config = dict(
    d_mlp=1536,
    activation='gelu',
    norm_eps=1e-05,
    attn_scale=0.125,
    init='orth',
    optimizer='muon',
    lr_head=0.00438,
    schedule='wsd',
    decay_shape='linear',
    batch_tokens=65536,
    train_tokens=496600000,
    dataset='wikipedia_en',
)
Each number is 128 + 32 x the weight over its row's rms, rounded and kept within 0 to 255. Layers, rows and columns count from 0. Numbers have three digits each. The size before them is the row's rms in percent of the matrix's.

# down: layer 2 MLP down (transposed), 1536x384, rms 0.116, rows 97-132, columns 0-191
# up: layer 2 MLP up, 1536x384, rms 0.264, rows 98-133, columns 0-191
down97 097:168110115102154138117187136090118121113134068209152147138126077133142141142099081118145096135148156133107145137124124117156099130176180178104116168203160114109133121141118115083136070107169155184092093172128131166140084110139099124082126126134168084092096144096053121100128181140176169133114138120089119119101135207144185138157115149080066198088087119195093120101106147199157088092185153120133133097085126099109101045178129133119137127120118157134152129112053143088071080066105115138183197126089120145123126116119147140173142104155102148146154096132116126099165104162082122143
up98 099:161114114123141138146110162082110146129101141124096161168148108071177124145110103154101241086183082097187109080153168101143178110106157134122132111116126120109116087104111112161109102184138129111132097125161132150101156143104151090120126151153090184102105091145135078141142056070157148075093096155148182136175087138109170079157113152156117157154164124138112111116147079085128142107162124122112107090144137155141076198129160105150208085083130151113109111182061090109100152120181114209140154071137137173168152124159134147090180108151134073069120103088126170141116160106136106075
down98 107:105107120125132148129140127120126105141134146091149149160093138119194107118183115126102197115168153138151147175112110145120141070170186123146121093119111146109096078120133113106085091156137164080128135076174199147106169130149111147143108167163152170083140128200134136169142091118122119082114148102123143161185121138197136084100162101121136150166168149166140160118145129092108163126072125086192095138147061170182117155155104198153187113085161119127071101124081143117110121090188126144091106146126129106125144114121144159103180126102221169071110108091128158187119123104156166095
up99 077:162093162131173117103165116104139123122160104167146136113155225143147119157134160112078146131111098131131125106149132116147197116086133161155146187180076161152142139161059152083055132126168084120112135121089115104114107165084101073143101157107040127126154117078185106103152147142125148149102118127061114093151173127119163118199187146149118103148101097122122151175082192167126123165119173118128172103171123149107121062056123123080164226180122141078139126141122108149139068108082079128132144176115092138099156091139142166096038091090142187053191181162071123084124051126154155097
down99 080:149108093140128133078146118073166049138125127165165102110157188108084159101126181121092128161100113151037158187109099154160128125104084186160143116112134135137128135139093126109073191169147116130151144087160101060128137204129091095137159151084077120111137140120132155157190129140086138144115091079086100100150133118138100175150172156155137149139125124098078149121139125118135110165143137107091157140133173107142102076056150168121155169134125131085168101126086118119144121128126139142134090208081170157135098130103172150100125154127141159076183126177156087109109131130157125109
up100 136:126081111149123176066129181108071119182127139123133197132169106117145122138044120106149148077099155113129175112098098111105118105140114124119160171101161154156127164115116124132110074121126087108159105085159118077150182211126113134182068110113130069084172113162072167141116122138152069079080120179152092115177177150105139097094159183153111145142164113160191137107135196162169134088120060120152125172062080147147158170113133060153140118114104184146118117073154131075113041173159121140137143145132176171127143092120069168161143177129106113094141134103110107137173118151177135149
down100 137:090103124166133116055099165119102129138125170110127152155189158159077168118074140132136167096120136126164210137066164107156104114141106085110124142089175190148136121116115107190096056142125062068171144098106134115159168146150167096159103137062097119109102143119095154091137088150165129062110144132181119111175156092123121135129134092086112127173112104134141142139110151147146110102105131087121084108116139098073162112157111078177132158136141135161129142151206085021177070186072139113104102131107122148144109160119148171161063127122122128118130153138119064100150114186139153085
up101 077:087115096159156124101115051140148115106145105100130173132182167134098117100133128093168135138131087142084182114169116131050145074150150097175113070124082136125167119070105084169087137109064128123113140123192170111139172165138111142046146147131170109128162103117097097177151160160145128142110116121093048121101072108111146150133133088073100167150145119146104139127158121085121168138082179157115112136171127115170075132131159125111081188150128093197153101111170172154114153106157130148104142145161103124195181130137136169148093100126140114082119134076119103197086166175112131132
down101 079:210121165169111203104091083141149111134105122116133121093163086194095180130188083151138127150135133063126157143132138103102098129110128126120114127125109117151118090068119124185122129149109100139163127131117159097172126099138117163169141139172130052110195095124107132133140176149107106178168115146128084091094155103118120150129074110118120163131122132176128099129177094099148124117175125100128120137150129158120113105159188139087069105150167065154154115101107163148102104109125083105158167147138126120204176082173113116146077043153148140087072126065111120192122151148110070133
up102 059:133118138092085113126095184106095151143137135112102185086167067066153133194178136121182114083132131136141094158191122130147124101129103110065072121137133061117150139132181189143147118096098096120164105140135119107119116097153063093116089116133152094125098134080114104217071138115115171139093104187103138109075109116090132128182078101165106129082107169124090143102114137117171141146152117089120125096163167110206103137129155106169128161103062121162132093135144081104162126161087147171114148147076119126120151153128129127142156127118099151127111156121077095178210099145066122144
down102 066:186103125087117132100126163170121091146113156081098137100142101181116137158079052099138146139111167135194089135174141174102113134128142132081103158198119117174166162141166144081166142135091068151113155125128149101087125160128144132160113184148125145125098148135134151156059093112124218130119135114136097055082178110082084156188134155121071127163136154155149108054131103097096137137127145120099118126157108136145106135122110134130104143121132117108148148126127157086142168054105163207069191082109142155154121178129136071147077118125101168173168117115142137110128110145167098124
up103 098:098131158138144120189135085148175123117163067102145175131134076086125056141126105153163133134133162158088096129077163154103154134160154111189116040098121094141123156155079103124103173132153083202196150152136125172109103170073071144120080081124197118101119191104154103097150113182103119137130116154137159144140134107138121105138162105075181132134131140108128140102093168118081114144126089135192085143111080116119124113099125158125118176145141122146152159125083155118108099173146157131165112132086179138126158148068166118090120137071072121131139109154156210096139139126119121159
down103 096:169144144135171141140186106091163110179146104087177171134113115165119214134161094154160108165108170131078066154150127118042161182097150076182132082052168101088122100080153104122170205158204101143127147154103081144106116118085114130110113198156159129104143165108140115130160159141106118173147151155128191120118201084097145154161110158083140117132143148193130142152113103161133118094059135094119146143151075171117085098093134158127073114192116109102077123063082121068194135162121109108093116154098164097104185152106102148067110069099058102092134110129177173116135132175170061107
up104 086:120132090138103111145124131111154125113126121160118135110110177111138185107077129135130124125138145097145192191148099095135186144142121108152107079092150125147072085128142107138140116089039123117114112178170117102101101113199131170159130099164162186145204089132142213071156157108119111121119096121143102129127147106052119113146146093162138179132130084150177132174131135171119158114156088091101141142147102100116122155196128132130132128161145106123090124179141158128102138130162171127073172154128141113098114162116166132135098138159089083107197127151093131147131191148059130116
down104 086:151135141172126130172197094098113151136113116123113148108126183113086069121078101144121133137131156140166117122165167158067109148185123169102114125107081105127101136174154113115093138144092116059177152185135167186168110177093192156091092135147108152175107101117136178089192110123171178111081177114178079131138155105094156133110103196132123154146131109199155121138126121117033161118145104108159139141130119094083108155107148111105076106152107132179100104172109176124133127097169146081129136122101110161167129101075148093158149122134058145112155054121121087095104099121100130062
up105 114:122143133150097148121159147110126154133152117164090128194150122115113068135131161080140134149127175186100126144139124132061163159150149023090172141103086123155110124116128127159143158132149106127194159168206180149125127158106142180167087141128105135125124083146109175132144119130070127123093183111141135160076189142104120040128121136200151124107144127130157144107131146123126145175167138121137111166073179131131140122153138128112069147123115177097148178118123106119120112168109125125050080084124182118146104157149106172182108112168161125098072100137067069119207152118104090138
down105 120:113153080128141135135174133070112068115172141135157133130188129123085114136107169105196177153104175108119175113104096151074130120117171095155138143124163102147120119055156123160107177095131109131155145144177157133091162145121147140144065161100090150133119161098133119116141095165130115151063132124122145103118136153150085089164134116088145118131136115084099104111104135146133084126117129143148122147096188168185126113159149137029137064186169119182082158086111155099160110143094125111084135117109149159091134105123140164103160095155111128171141061157116103114151186146104119134
up106 138:091098187127135065139134150026114065162156084107123167143063117116152172136097166172114125158156158124120145170071162092136107111092110193157104170108133133123105118110129109167123126170161135141144149114185128138109110095092199172120120184128104062090127124168155074130160094070123127095117111155093116124104110117156111168120073128114137097153080120129091146122116143111164116103202156114132147077091105118152095137135187165118123113123079122104093128112106129155163145208106145146110142152131136127144086144074088174116139106162139190162129154091157066178151129131122110190
down106 123:119130102083098095130171124111205142148186134120125136104176102165148150121138146168110157148093141082143116182166146087146102127140187105097104129110162159106133205088094063145137119134134107097074140132086155124105102053149128075116124133077117047171094137042141182209132099113106187081148074165126134065143088108085135176055152186072090148111129132106125108107141097174173126166175114175163172092107139090092112124145160169161145122109123182120122119124187140147131142176115148102149108127128153168162152103076172139170120080118111168165144123147169166149141190141137158124
up107 093:089090054142124088117188161185155132133150149180074135101151125104109145160083060140160181110116123132132108142139114089080113145166109085203117184121109112155164120125140091185095124090097104144175126083119139126163109153165125125178160173098123115100157186121109078142113108131096096121116136126137093119125194124175081168205129070147158141118090146084115138137108114101126157170109184148127136153133148159121123208198138171076147118053148105176080172183097101179139148121111163078110164181129095125085150131159087096131086155184110141132061074081136150113104067109119132072
down107 098:127130081088141121184093144112089146093163107104111208090134132149120101152159084114135187183130120137060099114119115089141097139067072159072105099111146118151196128147119195130121089139093101126128135153167131187125155097118099132058172152103105110145159099122163041139104163182096111150117123167173077159103127102087125118156134129125195115089123148132122109134102111086103130210189056145162100059117122100182102170084181097102053081083120117116169093087105148129109127125125085133175159112163175135116130095156113152168139155159079106141139123102204150140123091118177077131
up108 097:111089110089109132148142093099040106153142112103143123162109102181120079131152160139158060116081140170152129091087167141138117119151161169101174115158099109141136157122085099099088161170128203151181152077223122080153147152174108139092155112148100123187142085133114129167101140124140087142170082121169148119148118214123145077102149096091116110122125118095117106122159205147155141161119127150153155105106079208128101078102166153166166128093187137057089117136107127104161127147177076117120117174149130156172065072124149159142112115083147131122116134100087161109106106137085135151
down108 101:111101111128124108125124139125095129114159064166178090085095147105158068138131119126146079125094131038115145127093133129122129161139092109128130156211100091152133141117097117061059130128071167112177171112165141076172111103135131127120108147152104205153114103146200148199100141126083146126148080098123132178119125168071103160084097128070092105105086182112116146085170166096139145169163124136092164128064111171161076076108162118095137136088176120129137135137115121123163095149111088096127166071122123110091093080148143093143177126108104074112137092135068119099158145120146148129
up109 098:153125157154206088184122156173125088170141100127204108143078070125177112192165119113089135151119121111123129123084173111102083137115150160119069107105113160133094043128156163097186128133177120136118172098230134059137160141102127130072099133082078179169106182087131194091126093091151097162123126140177161086146090092131139094139093146134075128112157090136127102149171154107046100176103126103115159154122155054102108137099080132126115072159161110103164115120095126116125104132175188130084057120121164081135143105167144174132112124130096128165103136092137161097110152134123115096
down109 099:137132117124124108159071126201129078138139149110170148112138150163168148166124162119123095154145158139108162119103179131122169107155087074140134152105162088171090090077147077132152122178206159132137100187165080105129165125102221173104179091099131095163161111096151066129129105102145101120167087116086198091128161162143130138085118100098144163136139123111133132181140126086060115186161120168142165148121105073087143124134100140175109153131097151099162149079097110069136162079168132140123157104110148110158148054152142145153145120071164117109097120124132150145153158132117104124
up110 093:124151154096102130166110188170153109115144102104151164125099112203105097196150120157104098099127146092175107149147132100086087108122185129164156159138110131112095155159121129162087182142072133219035100095123131142076153115097099067158123166167161101113114110124120133162134155177148074092150136094152146153169153141074169104167098117126126168209147150096069074114140120142120116113177109147162142131134157235182074138090144070137136125099057129135087187106141167151135097114085144116148157172122141141134128140111176153084110135112147143078094134137111146138115109104171154105
down110 087:094143117145143128152126140116148162081130059177136148098130114124162156130184149156102166121134132147117160181148140098088117139150186119202172129143133115118141147142131114113115112060093075096144104084119118142117152155140148072134114107135173110173079170107122147089141141125092187055186119098110170140089082153095122169144102166114138136164115132196121068159137089126096174067168096120108130131081127151118123124168118123121118186073181148131108134122177170180105101138126114151166108127132131081123100141098185166162131111074147134149107101162123153085112102107122094096
up111 099:113129098199133211142122139116185129129078110114180089097168100119175117129135102108156162155151096154167118167113176109165158079153121114126131118136121148105143097144157099092122139176167180098158100111152090164147088122135139130058141117162150133141124195162126122092114141078131138116086108144145145131148095117118102186098178144111063049153188141051130123152133139087177098114152138184155156178141137114128152178114168115144162134112086122152123140102092138109152043088135152160096086161119109107108137077134145114169111138194131162127073047111085063177104101099100124100
down111 102:117111163192140171176114142174108150124163163105161118101127101168127140096190131112137163116103155088128152180144178142078186096111114108103109163076173096102148123128170125084096145198115099132101117142145107098141131119095117155167181113115128105145168168170071101079110114158157143132078138144112124157120108188208150179122129115145069089089179089128099131178199133174153165101173121101145103104160112079131083135115142161133103129146075093135082136088175181085102090112087123224131109153132098065123113091131153141205126101147147139120098060035100115158157125122145118136
up112 078:154172099151127123147076134150157188109187211104154105150125111067120117063061133147137140178144148145123058123129110125106168080102123110152170095142126137138095144114082160131134073154093140171152155175122168091170094111139141149138085147178092143120110150117158110073144123105183099203112138172162139158063185155134095153158133046103172126155134109162143123172129137112109157106100196106120098172156138111128175149126173112127173156206141178131118122148136079114142134082152083185092098140146124116148090172142119119110149094105125145161136117096117146146136114157103076086
down112 090:139121144126150113094142102147117105104155107142162147156130166121114091127046130127132139118118136096149076177071104147118129116127151109140141091166105143140078179150155189129089053138150139149105170140150134103099133149133178110103068106178087178072135123134170101113168143147210107094139157158125090151048182190158062155163161152086131104094165141120172123124190102148147166157075118116143130145121158061118201182161135120152141135106171146124110126113084074105140111059182097114095137150131088092102068149137139126072101154115130123200089114139139140119119113151126138118
up113 094:137083155117154135160151166111162205122159181124136103178125124077133087218117193145112092144166133175119108107164108138139149137139175129116223151071086141131141152112119125111134075120133154138088151114209068091098096160119159141134152155139179131081091159163121065184114113155129124109087152159153172167131137093136102116176135162145032067159149124128115127114105164052148124063127142177108095123103098129107101185154074100074114092112131144146128126117104096150153135120112146105169088130100187110176181126084088133111157087136112139165129150141181144174144182093181113086
down113 105:135139074046182130139105114135154197130168188138113082113126138089210122127095131161155018126164119147139113082134197115134167122095150157135124191134094103086170140141140064129068142066155152120173177156215102128096099140073130162125202177169093148102131088102145130163138151186146100146095169161094123145140145123144108117114181125140047072083095162130116153134117149091145129139145124118107089119116104069117094136176082176087150129097111176118112105117128123111139145154167108129084129125120162146138104103081134106068220089124115144147144157133171117157079143170107117121
up114 102:091076122137111183171110168161127126100104097158119094184133107143169113157145019070118168128146090109173135095114150162177166114080117163135121130103085181085096133096131118100107101141164140127156125150148121132192175154118105137108180087101153165168129234176159156189108128139095176122121144132160118143153152117191149082123137122148160086094101108202096123112094210133137087149134153134156130139147153104171118096085083133114089147152108187146117121124106097144109101127075131166128185093101131177142162126118149180115126140108139074141060134158123090209132104091179158178
down114 101:135138104137145119122147118182184106119061109104123101181079139163150118149142113190132172052111116130128040146097109130136171114158059118084084092178127129094118151136158102109171084153100135131108137158110141138161110135111135071162186217131119126092135179099180134114181143123115183071160100102086132111086112179119134097118145163170169050083131093159137068098078104144108150185169121131101180146116117116188105091153105131137150125079122078196175151102137112154068131182057122134148157178178099177149129160123136161159108131104187112168087148113097102156151149116167126176
up115 093:148127167107117172105178181153064055086083124118102120156151146061116131099117118153134171094155131100126092156139118128137156153146143129135116179104161105161119092109127166160140129131154123161139169152208117164125074190127102190103088137125090104119118176152145179095084110130134103143008062083151111153139110224140169148153073153143152153142135099092126131110088123139141090149151145072148094113144148127082128084068150162110107095109076137126146145068084182121119130109144153088126091122036092127148191104156125088149147158133141080153121156110156094122143130118100161180
down115 097:141140134139148098121153070123108095113131154087104107122132138199171151066059139116111136113082066103117168155142150107149115184142098151118116141135084121133164150140137147137148103121151074130121098162185144138172139134092079125123130178162088121162160133160174101124105113144160166187129099156193119126164061140146148166138133108159092165116084154079085074152087174093075093159191130158141090120165164092139083145100158089094145123118075189165086110077055132097173078117159136131121110125124092077134103120113119122140081120130186103136099074137138144091121106163095174121
up116 097:107123129167182128129081146119096114107123065112107218163199118073111091152109096098153167125056185095121116114141100130096166140095118159150130187084128106128067131132141149099116188125080131150102095118077135074176133112117174080104131109159131166125140136142140120116130148137153060083105150130150097097158053131183146114069152187099135129084137114121184096131186132125134141185140156126097037117086084147114175094129172109125187105078114149146157083096101132139107068126142111116133098116145154141075089134122098185136109153168063134173185166162130119153127079166123123111
down116 098:121129172115110089138106122124117117121089152168127140083112177120054152120107069114086090180091206055143148161153094181129121174118081062124122161139129063107108159106127125088163183078096151194097103127160144110177116118129064116187158137102135126137148092141117111139136119134164148116110109173129160104129091148162165125144151098134128140119139127116171142152088119115072114145120107082111153102159137127190136145092137128092151112080122153117173072102121101090110118136187102109157077203097076178097127144134121176151112100148083149140091183177114128182128153125118108138
up117 099:148077106076073175203087136111164116176134107153148115145094085141134147120080114166178147086099174149137139128103156169118084122076121101172120131117133131122162157129088117204138141090136129070155190080131130112066099156111168079163177201168076144156175097097116149139179160121109129091137099150163158097113139165169082145155132155144150204115068109113108106139108102058096082104098105158146108121139081129122131122176097155098145130145101131125139167137185217089116136125120152153161107195110140151159142093113164098144145139103194108125137088140114157152081127074148031131
down117 104:093096195143104169175091127142141153157142114125114121181104085166163125130092055144177127123109121160090171179129200131115089115159126162113206084109103075181152117112090102145113122077104149113167120100149145151148168106098165154138156128173124150095128150164109089090116086120099120128059094127134126175153082110143113085128151072136154179182116134116110127138105134207111134121115129133129114114183106123116152112139120154149131102128097115132147150119174184066159135122123188095111179146075130151106097130072146095208191183064130167135146132131135151154056147091119080143
up118 092:117096119146118172128101089069106104151171052160099128141154160152084054182180117133084127134131154076189106154140138071174076142123119147062143164183164139138148085105211196123155102128116188155082156132129117175152123059092122127151143075131154112113133043162131136162129135096191159090131150125115073158135136175122125112058081125090150121179093157131175060113114096129170119111122137177126098099168132162119057166154097134084127085054113100190135083113073147147153103150113128148073159127144164180125131121148146219108171112094057108106091127168120150126133153134147099171
down118 096:138095160079206114074128140132150144106119150123099169088141151218174077120155096138105094085142108151133159143118179126092079153114083133139122126171184098107122113173145114134073127091122148116076179144138114127150132138158115144130116153069103122103042100138139138118158173154137107065250150195126104121142050129129130126163123139168144174133082163196160124111078093095086091119133122160141158077066110132092153132094133096140147134044150159203100094119158163104135125166136144093107132104159171206166142169162170184137101176083104135093158154140084141099103113150087091146
up119 102:074173138154139141140157093128138068089150124114140179079169142132123123123113081115161137103082131144109140129103081149137071070176163140162104089143124072086089094103137168094122099114097153130167124091120134153186124139130095137132118112193094225155123077152113123080081169100150107131111134177168138128204181112115148162095128109106171113125099131168094134101073144173096173113085098111108185149171210135129135163132139073149151074149064165194088132108126098152141069130096125161149147113135125080102139173140095100153094122095094118121115166147120177189114121156128198142
down119 098:058173127136189082057115105087122089106099098145100114126144064131101127159121083104127070079105146117185137091117051136078045098138092090129110121171125118123101150105171123206135132185115145150173165061150103147154101104148159123094114121092120144108068130152099103093176153095139150117080151169134118113206181034176153100173136196164135092133158096099111134125113081186116185155144102102076092025143137181156139176138102135109110163124109121141094092041121136120171134092111140134102179166160101167112158151164145139105126175106103163141180131097195163169097069083133152134
up120 095:091186139137130078123108129170136115117143125090174131151106099145121171126166156064101098139174132179108104148143101133123172122157168182112122180111139159198182091122163103159152119100192105130087129176175087119147185063161140059116173091169179093167124099114093105178102147109085100124128108087127130152144129052086132121134126112155163075100146128139134146146113174134072155143159161134118064152107158143166080083139183083120097104098116156123146204192119069136172153168134097104070142107149159143113095135083117130153094149097139066089095094131160116143139087096124148069
down120 097:077049122114143064136130163123157133149120094105148150106121117129167163079115169061094132096137166127145104176123136156162122132126136107070117094182128184147158125129098111129097149095151135238133133115188095189113193090095187113140114176155124153128129090149114158128109136121193159133139058077123127151159185144129135074126104127159120118113138144108133085154075101149091126126101134117082137052171142116207120124083116140096106119114180227158143100154168126159130177118137090112127148109177140080111147161088131165092129125082110200086131124126135164071115149159111182161
up121 078:177130176088125134104083103152151150037168100136163155139078106160093160104099079070151103192136212173134173155114112156139144101121128137108130090131127100099115093099150129164134098095149102141118104151127076146148118109131098141108104077174161140180063118123132134208123133109114142163140196062131131170133111150169080149114123168097183118149129221115116091125120076103122082139105094197137129110157212175159091113163098156103123120097129195125143147200129170129116193122152098084123111145104094149140140097113078121137171120111077081083159087111086128185109095066099189097
down121 087:180073132109089108149135077125146126121126130156153108132094049151107096094150113117123118176129151194128143170139082103125128126094108104125110091108152088112169123133134176177206139105100138093117136142115097120138146066142137164139134110153129169099174134160116147160120110147109084174176175099126157136134153116157091136126125168140122119165123111166107112160160163157199068136102155158135080112100168151140089112200149188152129158134138134119131109150160101139131127101105089058173080096114116189117129167082153117098134088198095082123168134115115153114196178072116136113
up122 091:143119189106111097109150071144133181111078097171113158092137103100136150141141136106126132102150113065146174111075068134146164078151140090118077124122112103119178165116102102168134139093136122098153143169183131112100127164053145125093142034097142147167146095108148098113185081144118079121119118136188194101128150114159159090090141106081137062174143095168147151128180118145141134124132174081138070184107145111106108121132168132103148126109107133133112114140102190109121126115136160177160102136147169171191128088137113073078151144139148148113098132097122117115097093120109075097
down122 088:154104129149141171132118212116114173109092098132165165123090117075192113138105119100167091109124120080146109123081115152097061092132105148151074124133088156122140171127093147167110068081099150102119166123169176126164138147103080178128131102142121089133153093142091121119132094165114126140061162169217135123140103119107179075144139118099125121147206146128120117086137121114097146152119171087122067157123098100112120096154161125083186089154090123075115125127121128133128131179123177100157198114139168156162133095149114080175128179112125132186153139140130175130129094130113025124
up123 116:097173155095169118106149106098178081154095085201117179117121136166116101106210100140120071060158159186082114125111157137186140143116114125131123116080101084139137125096188107120168126149165152110137108119133139151129128103141111085112114137086137168156085124156145109134089159132126155136161132076162136086168059153148141124124149153096175105189154145110064096135128121171129156146083139103166071091107113208126104083141116149099161112145112118116141061151180097094168122123122080124117100101134125117140150136119152173133084139081114158123110175129099202147142143134181093117
down123 104:163107174135107102170106125136147180188191103078135086134094116076122157143109144055139177143121115131088079060062132154120089111160122134086191107211127147150140151095114122145078086183167108070131090192112107109085127121160155108161125176161141155108135097087120109114109132132119088168120144063111102173115135121108131111148116150154103160160125055131131145108131137144143111146097204157140130153157087158121115088110130108101073173146181072188081192125116072166129140117110117093155104137128142113133149146117097136124157163168143061122124135130163108074148148080137179133
up124 071:083130140114160127112152108117117160097142108141102129088167102144105152099152102129162148157144102177130089150102164081159146125171177127182135132145082135127138204121130082129128109150153165104147101174144124068123110089107137177116197147111139154107102113173094108144184201061141127090123190114149097043128141134097144119050118154145117138137154140143116143134198104125117137082122135074134182140189065133095121117100149110104101118184165133077127171110063115154168102169083134188175092120152210109157144148136093186119102143071153173121173113156135106152094122077152084132
down124 075:099123075070200148097161113166111123189116136111139142139105140153143152127139116113133136173134117191152197142122147113145123141135182110158097119125099143141119161121174073201130114164130113100119099127180132104098141094122116097085174142130175115084091142156112107148130158104095129074114107125142086069129094098109169116122111134115128104090113155175125131092159137131107095115163103098192141138148087067158150141069086139151123100148143141170096134138033119109166131195116122078165077166189158147184124131106153141159129185051134117187156112173094129136142137105127074112
up125 106:106089126101140107078088178157148105159168142104110097134118114185128237168156164175096151118109198140164082110136153154141100126136144118105141144139083119119110165173119144107160095187159120078110121154139098165086168128131116137128130111123093100112132120164146192109109154088178117161165137155128105138062169159078144177107136122087129122166156099081117125069104132152143087141163172150189108140138171151126061117119032114080150181091104127146123166130122091141096113098098137125104122126163143086132074064138109123146134071154113181145092090121085132114182133078162171128
down125 111:098159120147096128112080129145141155132134142123130126114108123114093171095172090135160143100101097141165127130101113126204144120164133146147107119119103137135179076162099093114186172144184122040110117171159102158175163079150134119166105031128111062125073131175096164163157094138097153104134169165106103168137085074078092137130133158161152132199175145105101112087103124095147123152118189185192100170123157093117090112142134118095186156040189138146110125101163114152133076118151156121097159123135116128141056125136093136094135132206158100140135136096124214133156113102163191149
up126 099:108115197174056191135126082128100129143145135155183110116165104110122115141135119110136161129139184219135068075086083152198137157070147178136102146150121156113154125121106137099131170116121087155087106108102127101135144144102137121142023111126097106107112196112108154128145107100127116128127164118123175142124065131140162100161113111161169166113197102143095169101126098039175140117073121150208121145154102119086092130105119129095134127144088174156140141132103129114127078092116125149124186086131125113132070083132150111131101109091087089138105205156115145138150142118169161122
down126 109:173141142071169197174104090148103142180125089120102153164166139137127129165128161102112142172140131142118148085118117148166144145137084097139093156096056164103142082188088136043120148169090089188113145120088110165118169157045120088176117070098116124093123147133084097107179132122173128137091120100128141147084113183162145099119124108091152145116150118116093187139159111087173082138049144147137119168157142168111086140139130152171134126158079095129115143172089160095105149040098154130154204129176093104153154110139118087138137156139100143173115166073097177134089138116074136120
up127 103:134135151076099116121135140095169135082135064071141157077128112114127155122171065087083143134113114106134066117177043115090156118088137137137137162098108106141151179131154108139124160149132113079100173112118093091081067131132123116142099173075161149118146144117083096131129122121102166130158100108149138128091100155152119159175129077119179109120081133169140144181177187116158135181182140159123112148194173100145131118151049123140077137130140146103132177146131134139104061168140185187179107111112097134096104168164127126119064107121147119149151105138166077137119170099116147107
down127 105:122084088126147178091125124195117171125140145116114119109119133142127180079135149122097168134152087103111150152167163062133141142109145108134148102099135113201095118075137126152078077159135082129115119118149099119119125132147138160121091099092098154149117125091137162119108153133152149103119143126085075172139119084147173124176118112136204125085139101156152147197129118110128149166088144119140098163144126110143147179125105092072079139066108121111175100072112144080135163121155167145101146139128089088155119146165139128102093105121188083101131106138172151094159109176109086153
up128 082:094112128103167120104148113096143120054099150153144084144145131133109117163104039088151074119173119102127116171158129109152128153102138171113208135153110162117123097105049116118135147127192089155116129089090126117156162160111133126110138131139122188119132136108146126169088109127117097134103150096136144054172129112117132048119147164145086061099124115170120113147108137087097124119196141134122135156165166125165110098085091169107150075174110094147186021117104142103145142147104087100119185235101145106147117147114087065142102091131084115140077108160082123159146137089161132153
down128 086:085145125123087073146157107175103152073095108124194103149107109155068092075077109137149117180182093113140062113097114101178124084103156128148136120149139136153128126112065123122156108130125130137234122101092112132124071181176096114120098128136201131109117094106154122150145134113093110092124135114166121129129137099132099085150164130146134039092190087191182136156097148151184091115183124119129121166154165071135140139073122122132137096092121061147191127098135097147125143099181121142166138171164102078135108169148123107123114187159194120106105105107130187151163135115179147163
up129 115:166102121126128101175151085130063084174165072145138119128184174138069121082083119098144150107118126091112182138165138138160124074171144134117181165134183143129151171156189087101169058139155091081144138130149163139111130163095167109124063161126091198090135088156143157153116110178123082109148088109122160158127151134154163139153124149155104072109137111085153146127116114100165151065101159117073141143096082157157105123112193112107174144149168099157102071110099129110101135157133152158152113100145084163150118174137102185171179113110148163175134133175127168227089114083081146191
down129 131:192104140130108116149140140126130096215117093114188136191110159127143136150167135071172066138145143118099163162142160136126158123127073185137146099094154159143173106184130112139135120139102121113079097120129089143090130114143109123138125168192111165078165089177125072111152104091109097137109082121141101118177081120144117122163119086177146116160200157017191096152164099121131170070103090103113164160104085132130164130048151120105142176133115069132143164142108081146094121161084149149176068138168103152149138195116119113106158114129090155163110194135079164155098142134123127112
up130 120:129165133115127169123127159143150148144180116174121096133140114098073165103159149193130110129152123092133094153137150156175120156148137099086178180112116098149083107113100067091159060179108185086116114165194159144166135176149179188135151105147106129088107149149122129137144152115143124140088136077141097201161085091137152149102091161119125115126149095095107090060066149209119131147163138054130224185110063130106146103161188138085189107094052065110143191077146117120184152111099114164102115132135084114185160043164106116108103098119130139083140151122147143171143118100121145115
down130 120:170066154138124101150143133124123115151098118111108099155144139134126149098156120106135085149173143136128146151085103161130167085139107078110104100141110137174115155101073145133132098117114135094117130145148117131126167111174133156179122101182112197138166118124123079141082107109135165114117102069122141105158120129157118211103107143101114056143152138070094166108052140168066102172138184119119188121137143139119161147168117217113099080147160119121173121106131100113126103073117126084100102147077106089151159152135152163137110089111113130136118149188114165160124146131130140113
up131 086:109185090181122135095109091133141147128099104120111094063143128104140177103134169113091125053093131098111073134118097131068092143141173099173138177136176159135143090149162119047157125137154103152109210164172129152116192107111127149158174089139139094177161150105123110137155119115165153124152118140147064113153113087116158135074099081150152136069141084135087096167154113136163124169071171099120153127173119112163109131178135127101120140106094129132154127144079172115108168139141157125100101082158148156119142165127118148183063124153078110127193170119054150171098141114145118066
down131 086:163108147189112189119119128121096146129111083092193091129157131170097153168088131137089189108125171103106070090144126077180135124180145167092167145146121061166099064165170094087078128085184129132110140182160066150111161102142108105162119132144114137143123135098156180101132154144078137079142101178126118141164117056192124124132107100155151083094113185111134116107055123127071115096075119129117136133136125114131116093177137119087090118082162111154110153141133151059161152097115106141108077106124129149128117195071139115144149121245132108146129117076110086150121119124151147092
up132 128:091139170105089074102098096109175153182086077194126131134106112134118149160142146115143144116166074147128157211117110069153165107162109137084116100173187146075137115193145120089173130133145081153130080099143083098137146109111113123152077122111165124085131190108120130118144188079120126123164151105122100105128119074101120196132089071115184153124099143155163091170180189131100171097133156076132139146116162127126114095166160162134165128126171139139155110073126082128110096086141124096101110133089128112140126135139212159114095126097129101109104111097188098152107156106203130096
down132 120:114120079160142167197145134118166099126101126129125150146108098169190134131187080091149086142118150092146147117147201111113065170167118160118051096065166089081205172165181083097107128111183121099139097114154049108123164183099147113155119093174157103138121083095128163115146178080126098097104106098158176113114120165140114132153141104113142139172121111193079093145110124088112127080175140147163146123126175154117132160092184190116132144132117131072034165112163140171077131133109131139126108114193155144152090094102155180146109100079143110133094149102126152110099144109207161107
up133 115:183121194111190115101156161118122106104100150106140176135166152124103125136133124181138161113085177107131124128114160163185098173130169097138132093068043139151121138150177089111117146142111131148140154130139180127117134125087145143162075108103162140127120137116098106081164161072137129073097159107151145156100112121143147127127127147080133134117113136120137125124131167129120080108075161147132095129132084096144074088067120158118113129091146086183140162146145038133162111108101133135137162131068191172102106133101158102114147158048223151171134123128088137125110119101149214126